Weights of a small transformer language model.
Architecture: LayerNorm before each block, untied embeddings.
Each number is 200 + 40 x the weight over its row's rms, rounded and kept within 0 to 999. Layers, rows and columns count from 0. The size before them is the row's rms in percent of the matrix's.

# layer 10 attention output (transposed), 192x192, rms 0.0444, rows 149-171, columns 0-63
100,312,285,176,219,235,173,192,182,187,196,200,186,224,160,165,205,175,244,257,191,200,205,192,295,228,185,211,224,105,232,254,187,168,228,242,169,187,171,264,167,234,198,200,202,176,209,158,145,197,239,143,182,156,220,163,197,224,200,188,227,167,74,245,187
122,196,210,170,197,162,280,285,151,183,161,160,230,171,137,194,146,222,239,222,200,233,271,205,186,151,191,234,228,148,221,142,141,249,233,159,223,165,201,168,188,171,211,237,198,165,125,197,110,187,189,233,77,186,170,247,223,167,219,222,201,270,153,261,229
111,150,159,193,160,135,184,168,250,230,133,186,177,196,155,247,251,145,191,236,219,205,144,166,163,187,226,268,200,167,230,254,241,244,205,190,196,239,239,140,211,216,140,174,223,195,264,213,191,197,302,145,219,193,216,224,219,231,204,248,232,172,224,185,200
113,143,252,140,213,221,135,183,218,185,232,283,195,219,206,187,200,227,247,164,202,208,158,201,219,268,235,252,234,183,171,227,135,200,179,169,250,168,235,213,181,224,233,276,149,237,226,212,150,187,215,216,218,199,245,180,193,123,242,257,206,141,241,151,163
111,267,172,221,171,222,267,231,186,196,200,178,202,192,177,187,196,158,273,193,195,213,208,227,159,198,164,185,161,234,168,223,166,191,207,277,231,189,189,143,187,226,221,159,178,134,156,251,108,208,167,180,251,142,200,123,258,207,217,150,194,98,163,229,213
112,223,180,151,193,147,203,149,149,245,240,281,185,201,142,216,145,215,238,143,179,221,207,190,177,163,189,159,246,212,119,206,165,198,154,319,259,179,132,156,185,214,147,226,236,187,310,184,234,254,180,295,239,243,247,248,204,207,195,267,213,168,184,192,157
115,191,174,161,234,248,201,215,169,218,164,155,272,197,156,175,225,138,196,166,194,219,210,210,235,192,208,168,205,175,175,174,210,223,190,230,244,210,182,246,229,252,270,204,241,188,273,192,174,239,201,193,168,260,222,185,104,178,297,170,120,164,194,190,142
111,203,223,251,192,217,178,245,182,145,265,255,204,208,207,224,237,180,187,157,207,163,117,152,258,195,202,195,159,169,219,169,260,239,223,247,240,198,239,129,203,158,187,193,206,236,232,183,106,196,152,225,240,207,246,221,249,196,161,173,216,140,193,212,234
122,267,209,222,180,166,158,139,203,183,135,146,265,156,206,206,145,204,217,174,183,212,271,189,127,181,229,226,258,214,192,232,217,252,230,158,125,230,191,138,170,174,235,193,163,202,174,127,217,187,106,163,241,235,235,175,214,213,205,235,261,198,233,189,153
119,203,195,196,251,194,198,157,220,212,214,228,144,232,261,182,201,211,195,158,150,275,198,245,268,246,251,113,205,214,216,166,181,171,156,166,213,210,254,166,169,160,180,204,218,127,188,196,187,231,183,148,191,264,192,225,269,212,196,132,251,169,232,239,169
113,221,139,145,163,229,217,188,172,232,179,186,211,203,144,207,230,169,257,212,173,142,246,214,228,177,254,246,254,214,238,215,211,332,182,199,246,238,185,199,243,161,239,234,252,186,221,137,269,187,173,186,236,250,248,244,134,226,265,206,201,268,222,210,150
098,172,212,259,151,179,174,190,235,249,231,237,185,204,158,175,169,251,191,171,225,148,191,210,234,202,207,253,207,176,173,195,134,214,172,171,158,106,195,174,127,208,210,241,230,272,270,179,119,237,153,122,144,200,165,272,208,173,179,180,153,224,149,247,224
093,244,221,193,204,193,214,253,223,167,163,189,235,130,236,87,182,229,239,236,132,211,187,262,219,217,213,188,264,175,228,185,267,178,135,227,176,219,213,190,210,201,179,271,235,165,212,172,69,181,259,257,245,152,223,232,172,272,220,156,175,257,174,270,256
087,187,224,212,267,247,177,170,157,205,181,153,200,301,222,171,190,192,183,219,200,165,217,172,180,221,207,183,252,129,169,85,216,164,253,189,262,226,177,255,216,175,191,196,171,162,149,191,184,180,227,241,107,254,205,187,193,213,225,189,174,228,178,210,196
090,251,223,220,149,156,203,212,196,234,287,194,279,210,213,235,218,198,207,202,177,262,194,154,168,232,171,248,148,193,197,122,227,203,284,225,217,173,229,235,241,146,161,145,141,180,163,190,257,202,248,151,219,208,187,158,234,188,231,226,214,214,203,210,240
091,125,210,172,183,223,178,148,253,158,192,197,186,195,173,205,155,197,253,220,228,176,189,252,186,184,155,247,200,245,220,101,182,138,237,256,216,249,221,198,214,153,179,180,177,207,234,147,143,255,223,260,190,190,284,254,199,153,291,151,190,152,213,172,141
096,159,173,108,241,196,155,176,205,211,92,225,262,195,151,201,161,176,174,129,225,178,190,262,181,200,244,166,161,258,181,226,173,252,182,171,205,181,219,196,178,207,196,163,130,142,224,223,208,267,192,170,203,187,248,206,213,192,200,96,224,221,173,181,189
094,173,273,198,188,249,232,144,291,192,190,70,198,196,128,264,222,164,174,225,199,252,225,235,184,219,247,200,214,223,206,251,247,246,183,276,215,212,222,212,191,232,208,192,266,211,259,195,198,206,190,179,187,198,193,141,239,167,135,191,218,197,201,170,156
088,272,184,232,143,221,210,236,244,178,148,185,229,116,207,179,156,113,188,268,206,219,267,213,206,223,187,262,168,179,201,155,168,187,168,264,225,243,184,218,259,158,159,198,242,197,241,180,183,140,195,189,160,231,162,239,213,238,248,160,264,160,213,152,160
087,199,150,173,262,228,180,209,176,277,212,155,254,134,213,174,147,157,214,196,187,223,207,207,188,195,221,180,233,288,169,126,225,226,162,217,184,228,237,185,189,108,167,201,132,146,193,248,147,171,199,200,160,135,210,250,267,236,172,187,146,208,109,214,169
091,197,235,165,311,218,189,224,125,183,141,225,186,149,279,179,249,191,168,210,186,104,170,211,251,159,158,265,274,161,156,267,245,228,222,237,114,196,244,183,214,228,174,197,222,251,210,211,185,177,136,271,214,191,204,266,169,223,224,191,172,207,205,165,203
102,165,200,228,231,160,236,261,183,227,174,205,128,197,199,158,221,154,282,176,212,240,247,204,201,214,197,181,188,215,271,187,133,208,170,179,207,228,189,158,202,243,181,219,202,257,200,146,220,205,135,199,188,202,159,170,204,180,270,117,144,189,267,193,228
088,116,195,202,217,185,193,156,152,242,221,204,177,220,160,253,166,163,173,243,191,246,234,198,186,249,199,164,189,210,279,254,215,180,287,213,164,124,177,185,174,203,169,187,140,257,207,180,92,205,171,161,167,181,104,184,214,207,174,283,211,210,163,239,166
# layer 10 attention value, 192x192, rms 0.0355, rows 150-171, columns 0-63
121,165,296,148,172,219,187,203,166,199,194,151,213,185,242,243,201,189,153,149,256,160,201,138,260,155,226,181,137,262,202,226,182,214,219,197,228,250,184,203,216,252,200,180,183,166,186,177,180,175,193,178,252,169,234,279,168,249,209,277,117,138,247,224,202
112,157,199,222,214,240,249,246,183,222,294,232,172,254,190,200,166,226,200,108,187,254,242,176,211,180,250,217,193,177,125,193,163,179,213,160,208,193,253,232,189,176,168,262,262,236,204,186,217,224,144,208,169,176,208,259,201,206,140,196,151,237,209,231,214
115,226,231,230,208,204,261,139,177,278,192,116,152,187,199,284,201,246,214,195,167,247,139,218,209,163,214,181,204,126,189,179,196,140,199,272,178,167,246,140,217,222,171,192,267,252,199,164,156,223,231,185,252,254,221,192,139,143,209,254,250,213,176,192,188
115,234,207,244,166,182,81,240,211,206,207,156,204,268,192,181,197,218,134,134,161,252,235,209,246,199,142,296,184,177,158,126,162,210,227,140,265,210,164,158,166,169,229,189,251,212,197,174,144,192,298,209,211,165,199,196,116,246,286,219,189,255,223,148,109
110,249,172,202,208,253,191,242,172,282,224,217,223,161,181,199,199,146,213,188,255,251,167,197,221,211,159,186,154,230,234,214,255,209,259,163,175,102,192,195,153,199,217,205,146,225,195,208,269,100,157,181,214,166,213,221,250,176,228,229,211,219,189,295,222
118,163,224,214,143,226,159,213,167,167,164,115,174,184,169,156,260,241,224,122,140,200,188,231,167,179,233,210,195,225,172,163,207,209,224,245,200,208,203,186,183,118,180,214,250,230,107,149,191,259,210,194,208,221,219,146,216,210,254,205,207,262,153,202,274
106,226,181,197,170,222,136,173,221,232,231,262,158,186,167,269,228,272,219,185,265,187,238,158,197,182,180,157,229,213,202,191,191,210,211,118,222,190,144,233,163,198,211,176,263,214,154,200,169,132,148,199,159,208,210,78,225,251,196,193,193,149,158,207,215
126,220,162,218,173,243,239,136,189,174,301,262,212,230,221,183,170,145,149,131,203,147,143,206,217,172,142,166,193,234,257,178,146,134,251,177,253,166,199,222,281,222,215,199,189,144,277,208,172,205,209,210,168,174,212,265,136,222,226,177,175,163,256,156,255
123,235,171,174,198,258,286,223,194,184,286,216,186,182,190,197,207,258,301,195,155,130,169,210,207,138,207,154,69,150,184,238,286,254,222,229,169,217,151,205,247,158,138,170,178,236,211,257,177,182,227,226,163,169,224,193,153,296,192,275,220,209,231,174,192
116,196,223,211,250,205,238,243,197,219,177,165,182,168,277,224,158,253,234,165,221,231,220,176,262,209,210,189,116,230,173,236,259,136,258,266,141,142,176,228,150,254,183,121,178,221,137,237,218,226,156,146,165,193,174,189,188,108,167,132,172,163,172,195,241
089,267,177,210,201,193,203,293,141,166,234,271,196,220,227,238,251,121,184,193,239,253,199,155,119,206,209,187,167,179,192,241,191,214,193,176,161,192,261,187,246,228,252,184,208,176,189,247,213,194,248,255,197,206,169,161,215,278,193,141,249,176,246,212,246
090,211,247,131,205,214,220,179,225,208,195,159,121,167,96,191,183,214,273,104,214,212,154,173,190,117,154,200,154,221,196,258,198,198,193,203,170,183,193,200,205,240,195,171,209,193,266,280,129,232,109,145,219,155,210,228,286,265,214,117,218,172,229,225,247
084,180,212,185,195,210,185,223,162,244,186,219,145,191,266,180,227,182,220,206,174,120,252,110,138,188,215,199,220,213,197,159,109,114,166,199,220,172,183,246,133,163,162,200,230,228,325,133,162,149,151,184,238,140,200,257,156,226,246,230,195,160,162,207,218
086,162,192,261,192,211,252,192,208,265,231,245,215,231,278,260,238,112,219,165,211,225,195,267,153,267,251,202,188,141,226,176,209,206,222,203,151,227,109,117,174,173,166,202,187,245,145,181,254,201,223,211,186,192,163,273,194,242,178,206,242,216,177,155,171
090,156,257,266,177,221,196,250,172,227,198,243,209,292,164,169,190,202,243,189,254,215,232,141,219,210,164,249,176,191,167,199,233,175,194,154,164,171,185,234,261,171,211,220,261,184,196,218,248,147,205,238,118,180,237,190,189,200,257,207,169,189,219,174,117
087,241,191,203,210,202,255,191,132,190,203,219,222,196,195,162,131,212,243,229,161,141,124,206,201,198,227,217,220,244,161,201,222,211,214,120,252,205,263,146,215,203,155,152,160,198,117,222,246,234,186,224,176,221,186,224,267,140,193,286,166,187,254,216,155
091,167,186,194,219,187,191,223,210,235,189,295,228,175,326,246,193,200,268,269,220,252,186,204,224,168,151,231,183,201,213,196,155,193,227,161,186,257,172,229,217,215,225,267,246,184,245,176,227,189,252,231,244,224,117,239,161,210,228,207,216,223,202,182,257
083,202,273,218,134,198,230,274,200,219,155,268,185,220,163,253,225,164,156,118,182,169,125,157,251,237,189,216,247,187,162,158,242,230,188,208,194,186,176,210,171,191,219,212,209,124,269,182,167,149,203,233,228,189,281,197,207,242,177,236,211,216,245,175,171
086,191,241,128,163,125,176,191,184,146,153,273,181,196,142,164,167,211,163,252,224,202,211,183,186,147,231,307,113,219,175,149,312,221,249,169,166,228,205,184,226,235,226,188,244,270,257,197,234,180,192,183,254,218,184,219,223,207,167,213,203,183,255,252,221
088,229,280,191,255,205,233,158,175,169,215,136,173,247,117,203,145,175,233,213,184,164,226,150,188,242,153,201,219,119,208,179,196,137,242,193,176,200,207,92,225,231,266,150,169,173,233,248,169,284,219,167,193,168,202,235,237,228,158,202,228,207,172,190,158
104,268,192,183,255,246,176,180,256,204,201,152,200,207,227,155,181,205,169,232,134,165,240,214,181,205,202,177,222,180,173,229,240,227,182,230,213,151,156,212,167,223,129,191,192,136,220,161,208,213,151,193,241,253,152,205,225,217,191,222,172,203,176,234,163
087,263,205,198,224,141,220,112,230,195,190,239,208,161,190,180,183,159,157,183,179,272,187,189,243,161,226,246,202,192,186,190,223,216,175,256,181,216,218,174,144,230,219,213,232,145,157,246,156,201,235,247,174,120,170,168,191,211,182,172,253,232,301,171,153
# layer 10 attention query, 192x192, rms 0.0357, rows 160-191, columns 0-63
072,205,103,219,238,217,138,252,181,184,161,217,214,187,165,166,182,198,199,190,190,141,215,134,111,135,193,139,235,168,222,177,249,198,238,270,170,230,221,170,148,193,280,205,187,160,215,178,189,229,257,204,222,115,270,108,214,179,118,236,196,176,199,203,182
093,206,208,145,195,150,250,221,227,137,216,180,199,267,246,266,223,237,223,205,141,237,236,201,213,222,186,269,206,203,208,201,101,190,223,184,282,294,219,282,267,272,162,211,254,209,125,182,193,180,158,208,165,223,155,235,135,195,198,173,210,172,285,253,247
075,189,206,167,239,232,224,195,169,141,202,191,214,248,186,277,221,228,218,166,196,167,266,239,300,208,170,258,144,223,159,157,191,260,183,240,197,256,150,333,210,228,208,210,152,223,173,282,184,165,205,231,162,157,222,239,174,235,148,190,201,130,230,257,239
071,204,252,183,211,175,240,221,164,150,152,224,147,219,197,266,220,329,254,242,246,232,221,182,191,205,174,224,217,188,272,209,171,171,256,197,286,203,222,325,288,216,197,283,238,185,147,167,198,217,271,185,205,222,227,217,232,166,190,243,249,193,235,238,226
068,271,186,172,132,202,217,216,180,212,224,246,173,211,243,206,154,261,150,227,239,189,147,206,241,191,145,161,216,149,187,187,223,303,192,256,185,87,255,153,131,194,158,189,204,206,229,261,194,198,274,190,257,215,287,230,190,168,151,195,203,153,218,164,239
089,137,212,226,219,136,147,223,212,143,219,207,193,166,214,242,222,287,246,226,198,192,156,190,258,183,170,222,173,148,214,147,201,146,243,181,198,191,242,266,172,251,210,260,158,222,165,217,179,179,224,189,231,158,253,198,129,243,148,200,183,152,199,270,230
089,233,205,158,165,249,195,230,193,97,188,186,203,116,203,290,179,194,265,133,205,181,192,157,227,245,205,183,190,181,170,215,162,168,213,153,184,339,176,228,214,273,208,224,203,219,158,208,207,190,177,116,197,185,200,183,210,306,179,138,185,169,196,217,214
088,211,178,196,234,230,223,173,233,263,263,250,211,255,162,156,217,143,167,216,161,169,210,162,194,193,247,177,236,285,152,225,207,300,151,176,190,115,219,200,190,172,203,161,223,134,177,219,201,271,148,272,231,243,170,206,167,181,256,258,254,218,208,217,214
093,232,195,262,139,194,248,178,166,170,235,103,311,211,219,275,190,208,256,107,222,198,200,185,171,205,236,94,192,198,176,194,153,159,250,257,188,158,172,182,181,164,231,258,178,250,195,164,210,135,227,110,274,144,189,213,273,200,238,153,144,190,189,145,131
097,271,186,173,127,216,200,205,198,218,273,166,269,166,196,185,152,162,139,252,217,227,198,149,211,160,235,234,155,211,187,229,267,190,204,267,168,208,302,292,155,186,146,147,194,271,152,186,140,225,207,178,212,206,184,205,205,160,225,243,180,185,173,198,175
100,169,279,249,237,132,198,232,195,180,210,210,193,185,179,181,234,198,163,188,240,219,178,142,238,228,198,132,225,122,167,234,188,243,167,219,178,156,227,243,111,202,224,249,203,149,153,189,213,156,207,198,242,195,240,171,212,169,277,159,229,167,169,203,192
104,236,170,246,222,150,285,214,180,242,142,177,160,211,249,189,113,170,251,198,184,249,173,134,197,257,256,237,284,233,262,254,120,281,246,213,220,208,272,225,189,189,238,189,168,219,200,174,172,231,143,169,194,252,119,225,123,274,159,247,211,191,192,125,160
105,187,248,130,209,142,177,233,221,199,232,208,267,151,205,206,269,179,90,227,207,210,276,143,174,181,281,274,226,299,206,286,264,227,172,226,156,195,204,151,270,234,154,199,196,187,159,193,116,172,241,144,217,136,176,207,141,205,166,145,118,212,181,180,124
103,148,194,222,202,232,205,254,158,280,229,177,156,202,271,155,170,249,249,182,278,225,261,205,160,209,268,247,110,247,206,92,218,142,201,180,222,151,224,162,186,186,185,191,182,151,180,212,213,259,216,191,184,188,211,212,216,186,210,242,195,196,230,164,301
098,187,213,152,100,209,172,153,223,192,280,170,195,201,233,202,247,177,131,115,348,202,130,188,203,237,234,244,180,226,175,236,209,166,241,245,171,260,215,125,242,227,215,271,228,154,175,263,199,212,164,219,173,222,254,235,214,178,152,225,215,228,227,206,227
099,205,231,196,206,169,169,221,182,191,183,228,206,202,214,187,206,272,206,136,155,200,193,155,221,186,261,212,198,191,160,191,234,266,140,163,176,281,227,213,151,156,153,152,261,259,204,180,230,153,165,247,190,129,209,240,264,213,167,192,212,139,191,212,114
108,241,200,245,248,219,200,123,172,196,178,144,224,221,224,173,166,162,186,211,207,178,257,253,213,126,310,185,266,238,196,204,213,185,145,258,132,177,252,164,173,152,161,263,275,209,258,174,184,192,258,181,143,222,241,256,224,207,133,183,211,178,229,165,214
107,242,227,178,237,133,182,124,192,246,163,238,210,243,234,182,141,191,187,227,253,158,243,164,167,146,132,227,221,317,191,154,222,176,196,123,188,233,110,204,145,168,144,183,166,152,208,233,203,176,288,248,160,163,248,171,164,170,247,163,204,162,147,160,212
101,234,161,193,93,164,216,219,230,186,209,176,164,234,134,183,218,188,152,176,187,235,254,177,160,150,238,227,177,161,194,132,241,241,190,217,279,221,106,235,187,269,219,238,218,246,218,183,223,177,208,233,190,235,176,254,238,110,151,186,190,208,112,181,279
107,247,214,154,174,268,201,221,163,211,212,200,176,194,189,159,179,98,199,185,215,210,216,215,258,181,137,217,140,189,194,114,209,265,152,198,181,157,238,199,163,225,143,134,122,206,289,185,151,195,234,237,228,197,226,209,163,283,222,177,152,181,173,244,190
101,244,68,180,142,219,245,180,172,250,267,222,242,200,252,159,281,240,277,252,226,245,129,249,265,206,167,187,230,254,248,118,132,182,259,228,235,225,187,229,198,211,219,158,248,154,131,169,168,218,241,164,205,184,228,230,206,266,220,214,247,236,243,174,215
102,213,185,206,153,160,156,262,256,269,153,213,253,105,189,231,140,162,175,216,259,262,193,273,185,157,242,245,247,211,284,214,157,247,292,198,190,259,219,156,165,238,190,222,156,194,178,234,230,170,260,222,103,217,247,160,255,201,192,169,211,243,206,198,167
099,204,217,229,204,209,173,146,198,245,217,231,157,151,212,261,200,179,238,104,201,196,253,206,218,221,226,206,207,136,131,256,233,208,139,107,247,283,171,190,165,179,203,146,86,168,188,164,154,178,152,224,197,187,204,196,175,174,239,147,230,245,201,253,200
093,196,216,184,189,151,177,212,235,268,149,239,176,241,103,274,179,197,189,249,202,129,227,188,168,194,272,159,218,180,147,133,214,176,121,220,204,215,234,207,221,142,149,205,208,220,209,149,129,248,223,185,174,229,203,130,272,258,186,151,218,179,149,167,157
104,184,147,186,188,211,248,253,206,183,192,191,165,218,165,260,210,221,221,181,214,176,184,281,262,183,144,127,115,264,243,222,220,198,153,249,193,195,197,174,251,185,211,132,183,192,189,257,171,250,167,227,120,134,298,242,228,217,185,217,203,240,137,196,187
106,239,271,203,136,101,244,201,268,109,208,189,169,130,220,192,263,223,224,180,207,192,183,207,157,214,154,224,237,174,195,208,220,174,219,140,150,126,203,158,219,158,199,222,199,207,203,271,189,228,182,113,177,251,135,237,197,176,181,110,176,135,226,207,241
104,135,162,149,153,188,246,224,176,196,180,210,186,187,207,162,263,163,210,210,185,172,244,260,187,191,107,224,224,159,160,206,267,210,110,214,180,201,145,210,239,167,188,201,230,246,270,206,237,272,213,139,167,250,197,243,193,225,179,231,203,222,232,215,171
097,149,242,251,189,215,193,174,152,218,172,174,176,112,176,229,264,201,217,220,243,206,227,210,159,146,198,184,214,219,191,182,196,146,224,223,220,251,264,167,152,224,138,224,113,150,196,168,310,261,226,126,175,211,147,139,208,217,205,239,200,254,227,95,229
097,181,178,238,191,174,220,239,209,210,187,202,247,227,213,253,279,190,179,209,262,114,239,186,194,212,324,196,152,242,208,210,199,162,203,154,187,203,195,145,206,221,225,166,202,204,153,219,224,244,172,187,141,136,266,246,126,164,257,131,154,253,197,203,258
102,204,170,178,195,193,193,150,179,203,191,246,171,198,223,151,157,201,140,234,115,135,250,221,244,219,217,178,209,218,211,203,166,236,193,171,269,192,259,231,205,166,125,201,217,178,202,231,254,132,187,164,262,218,205,192,122,195,199,244,165,219,259,236,204
098,196,167,217,193,136,209,219,236,163,205,221,135,185,197,125,235,231,184,265,229,204,162,173,143,148,141,229,174,200,162,176,204,189,162,188,163,171,224,154,246,139,182,240,179,221,167,201,166,183,212,242,231,171,166,161,172,246,240,189,201,168,264,152,214
097,187,125,178,219,244,226,245,230,250,156,183,196,184,222,178,208,201,242,172,205,100,189,211,288,139,158,133,201,177,172,231,252,228,219,173,195,257,284,225,198,231,271,169,166,174,145,237,314,180,211,250,176,186,141,191,207,175,189,198,283,184,170,211,235
# layer 10 attention key, 192x192, rms 0.0355, rows 160-191, columns 0-63
092,201,222,234,137,269,198,84,265,252,215,230,222,199,163,168,182,216,227,212,218,228,286,217,210,190,259,249,163,252,232,212,232,198,175,234,260,134,190,256,229,198,169,271,187,237,210,213,256,231,201,238,214,219,279,167,203,215,181,194,199,208,243,175,207
083,244,193,243,270,156,219,219,162,158,102,197,186,220,141,222,121,149,156,180,206,175,200,228,214,135,191,261,175,197,217,184,226,197,251,203,216,181,192,205,136,167,218,124,196,179,164,202,194,221,139,188,188,171,222,196,189,260,232,182,220,187,108,215,193
091,192,256,263,241,146,235,216,202,153,187,240,194,213,227,253,173,238,149,184,205,83,270,306,249,148,222,159,173,230,206,140,245,215,202,151,147,225,194,217,225,227,201,217,217,178,182,224,126,199,186,263,214,193,261,179,147,221,216,189,203,110,162,254,191
079,180,143,149,190,141,249,180,151,231,232,249,152,147,243,214,255,186,200,187,171,219,124,275,229,239,128,217,177,224,195,221,141,220,190,186,134,214,252,149,207,218,118,289,152,259,161,244,226,235,212,182,218,175,135,190,279,202,249,246,158,170,262,188,169
088,200,139,217,285,156,173,182,185,166,260,197,245,249,161,236,211,225,179,168,146,107,173,269,180,185,232,199,200,172,220,175,197,180,190,189,218,262,153,243,190,216,226,206,208,206,167,258,211,194,159,155,136,169,192,207,181,192,187,171,201,150,219,231,177
097,219,176,156,223,176,196,212,231,167,188,157,191,164,202,190,175,231,159,155,195,128,144,256,142,170,203,207,172,176,164,192,170,268,158,212,153,278,230,232,138,157,189,131,191,157,180,186,236,202,135,211,162,224,254,177,176,193,186,179,255,234,151,204,272
086,193,232,231,153,212,211,136,205,266,241,184,208,201,186,120,203,177,119,166,157,231,181,102,137,89,169,182,165,235,171,216,186,132,178,244,245,109,166,148,177,206,232,163,251,244,189,165,243,221,195,149,171,102,130,192,214,187,134,208,180,176,237,150,159
121,186,215,201,129,247,192,188,201,258,210,271,175,188,283,158,303,206,190,172,208,291,191,194,176,242,208,196,177,230,210,203,270,176,176,210,207,165,185,144,233,223,225,157,218,194,283,95,245,174,203,169,226,218,197,195,264,208,209,216,195,230,226,163,179
092,206,258,197,201,288,200,212,237,149,150,213,264,198,161,228,164,189,179,183,224,201,174,178,208,150,211,252,268,233,203,118,175,189,261,189,179,207,246,253,205,244,213,203,279,221,268,130,200,193,156,165,155,185,259,204,292,200,231,188,284,199,141,188,213
097,168,223,215,195,143,143,267,235,212,190,220,229,118,184,173,217,204,252,217,170,119,150,206,232,238,199,156,244,157,223,142,163,76,216,193,255,201,192,178,198,176,188,126,163,216,207,194,176,230,184,156,219,147,234,205,223,213,232,255,129,229,133,196,157
098,213,152,205,153,215,168,205,191,180,196,104,231,207,220,205,191,249,136,191,162,252,203,225,186,205,147,239,232,255,218,208,191,167,130,179,204,128,161,213,128,143,142,173,267,223,155,177,289,149,201,191,199,250,187,207,178,196,201,207,217,168,137,234,216
095,125,239,199,169,202,187,290,164,192,196,252,200,177,241,227,210,250,129,251,150,207,177,184,218,198,164,144,217,254,241,214,172,188,178,108,151,223,134,230,264,255,201,186,197,232,202,136,296,200,226,220,215,180,196,196,205,217,197,188,247,185,273,178,187
106,172,201,213,225,217,210,221,146,233,220,254,196,223,194,185,113,202,202,154,197,213,170,170,128,224,204,137,184,122,161,125,215,151,225,277,193,196,190,272,200,157,273,240,193,182,234,249,280,198,162,187,179,259,235,154,264,165,160,269,209,250,201,210,123
101,305,204,244,158,172,193,199,304,182,236,230,207,258,154,263,252,223,144,248,160,254,130,160,245,223,149,213,202,213,253,215,174,271,193,195,212,199,216,220,212,249,190,153,247,106,265,160,188,219,176,229,221,212,209,148,274,136,194,203,219,271,195,152,233
092,172,152,125,227,138,194,176,225,213,147,195,181,232,130,183,222,119,248,214,160,184,286,193,214,144,185,159,123,147,283,230,237,157,225,159,235,170,240,211,242,241,183,158,245,210,231,196,194,187,274,217,213,203,263,210,201,166,226,136,225,217,181,215,240
099,140,152,238,246,151,213,230,153,237,194,170,245,189,219,264,248,177,183,230,181,256,236,264,166,162,246,201,249,235,200,166,169,173,217,255,259,206,231,193,206,147,226,249,181,209,221,165,213,248,212,183,213,197,229,164,147,236,180,200,219,197,213,230,221
105,231,156,185,172,268,182,248,204,199,247,196,224,248,184,216,190,235,249,213,165,176,172,200,172,198,198,260,197,161,160,172,259,198,261,156,152,202,141,210,170,139,284,206,150,209,182,290,278,138,205,274,272,146,190,215,114,195,215,201,189,238,126,192,150
109,208,169,171,170,179,161,194,132,167,268,207,184,185,233,248,131,210,180,172,166,229,230,236,220,160,212,210,193,204,272,195,181,297,186,262,154,156,226,222,266,226,273,247,174,200,158,211,220,261,200,135,169,271,180,170,181,168,234,214,181,218,210,185,158
102,206,312,235,226,165,184,258,240,141,225,182,136,138,241,180,188,181,233,208,149,229,156,241,271,262,174,182,192,178,183,203,231,207,204,173,265,137,206,211,155,210,170,257,193,204,207,229,228,216,234,218,238,201,157,159,223,156,152,255,195,120,206,230,235
106,205,132,203,154,214,187,253,173,176,195,235,203,162,223,238,278,217,199,218,171,154,208,207,122,204,209,210,171,179,207,197,239,260,165,166,145,174,184,180,185,259,218,182,145,183,153,190,199,188,120,135,193,206,169,199,146,183,259,162,256,186,246,180,214
101,213,199,263,163,214,148,139,192,162,223,184,175,193,236,173,181,178,184,280,181,137,245,208,255,193,139,175,260,229,129,287,163,161,311,220,137,122,168,165,192,219,175,182,161,257,160,262,232,231,181,116,176,215,217,220,244,190,159,237,120,234,246,126,162
103,170,170,222,238,176,212,181,224,162,198,213,227,179,274,188,227,200,205,250,195,235,140,194,302,269,171,299,184,195,178,238,199,163,240,245,228,220,182,225,167,253,177,268,211,186,227,180,207,174,186,158,195,273,166,143,213,230,246,229,215,214,183,137,194
100,193,206,186,219,161,224,218,178,156,153,123,269,208,161,193,194,268,100,192,183,61,191,166,206,168,174,137,118,153,227,223,211,157,151,189,196,173,260,180,185,208,256,154,267,163,257,231,221,221,170,270,159,215,197,164,148,259,228,222,197,215,205,186,217
092,170,195,237,186,224,114,211,257,156,199,233,181,209,225,153,126,246,232,152,217,270,193,221,176,239,196,258,133,222,203,194,176,243,234,216,161,290,157,265,220,183,198,192,266,174,140,253,246,157,243,212,153,180,140,219,180,241,160,229,101,143,168,261,174
106,205,156,216,232,212,138,227,272,270,225,197,208,228,239,168,228,168,200,237,201,214,209,163,217,195,219,191,146,159,207,229,210,194,226,219,229,224,196,201,237,177,190,269,234,167,263,197,169,141,246,152,179,302,179,205,222,177,179,183,143,243,269,149,208
101,199,127,213,168,140,209,173,221,264,185,202,203,233,224,186,184,173,230,207,321,224,165,236,233,162,171,180,206,97,208,192,202,228,279,135,193,210,273,235,190,175,200,202,183,114,228,195,263,151,239,239,263,155,251,240,121,220,230,245,206,192,177,164,181
102,164,177,234,188,122,198,226,277,132,227,129,207,253,188,143,220,216,180,186,224,183,185,149,154,256,228,156,170,213,169,279,258,198,183,209,189,204,199,133,268,268,179,192,198,198,203,167,204,129,142,204,127,149,270,319,165,209,167,196,255,115,153,211,208
094,250,179,247,235,198,194,254,220,189,242,257,138,242,150,173,205,105,297,204,209,202,198,191,196,200,213,168,192,212,255,202,201,261,258,165,127,260,176,214,154,175,213,156,218,199,221,232,260,177,184,224,242,247,171,226,150,250,214,227,180,220,184,223,126
095,250,157,209,231,305,174,225,193,134,290,168,163,200,214,192,159,130,214,241,261,206,129,202,212,197,171,236,229,233,185,186,142,230,207,243,229,177,214,247,159,168,143,194,219,160,253,197,147,227,174,226,186,204,224,152,153,187,145,220,161,183,193,160,199
103,171,138,163,203,190,179,218,249,196,237,216,220,239,206,243,218,209,292,227,192,173,141,185,277,207,234,151,238,209,224,295,160,157,206,102,231,203,218,229,263,186,191,221,188,199,198,206,187,220,189,121,79,197,150,134,113,194,190,167,194,137,220,218,184
096,226,152,178,196,149,213,217,163,254,241,198,203,211,193,135,206,206,198,200,182,241,221,181,234,161,43,254,148,204,228,173,167,160,216,145,244,242,195,174,242,250,270,231,97,171,167,209,186,239,86,240,249,188,186,229,178,168,239,201,185,209,216,184,136
098,146,185,192,154,189,179,108,252,151,193,210,203,185,134,219,266,151,201,147,159,222,196,176,199,140,224,143,163,269,239,251,218,214,190,224,223,197,220,235,246,194,138,259,172,145,214,225,207,203,233,212,229,242,211,249,205,186,184,261,192,251,205,194,275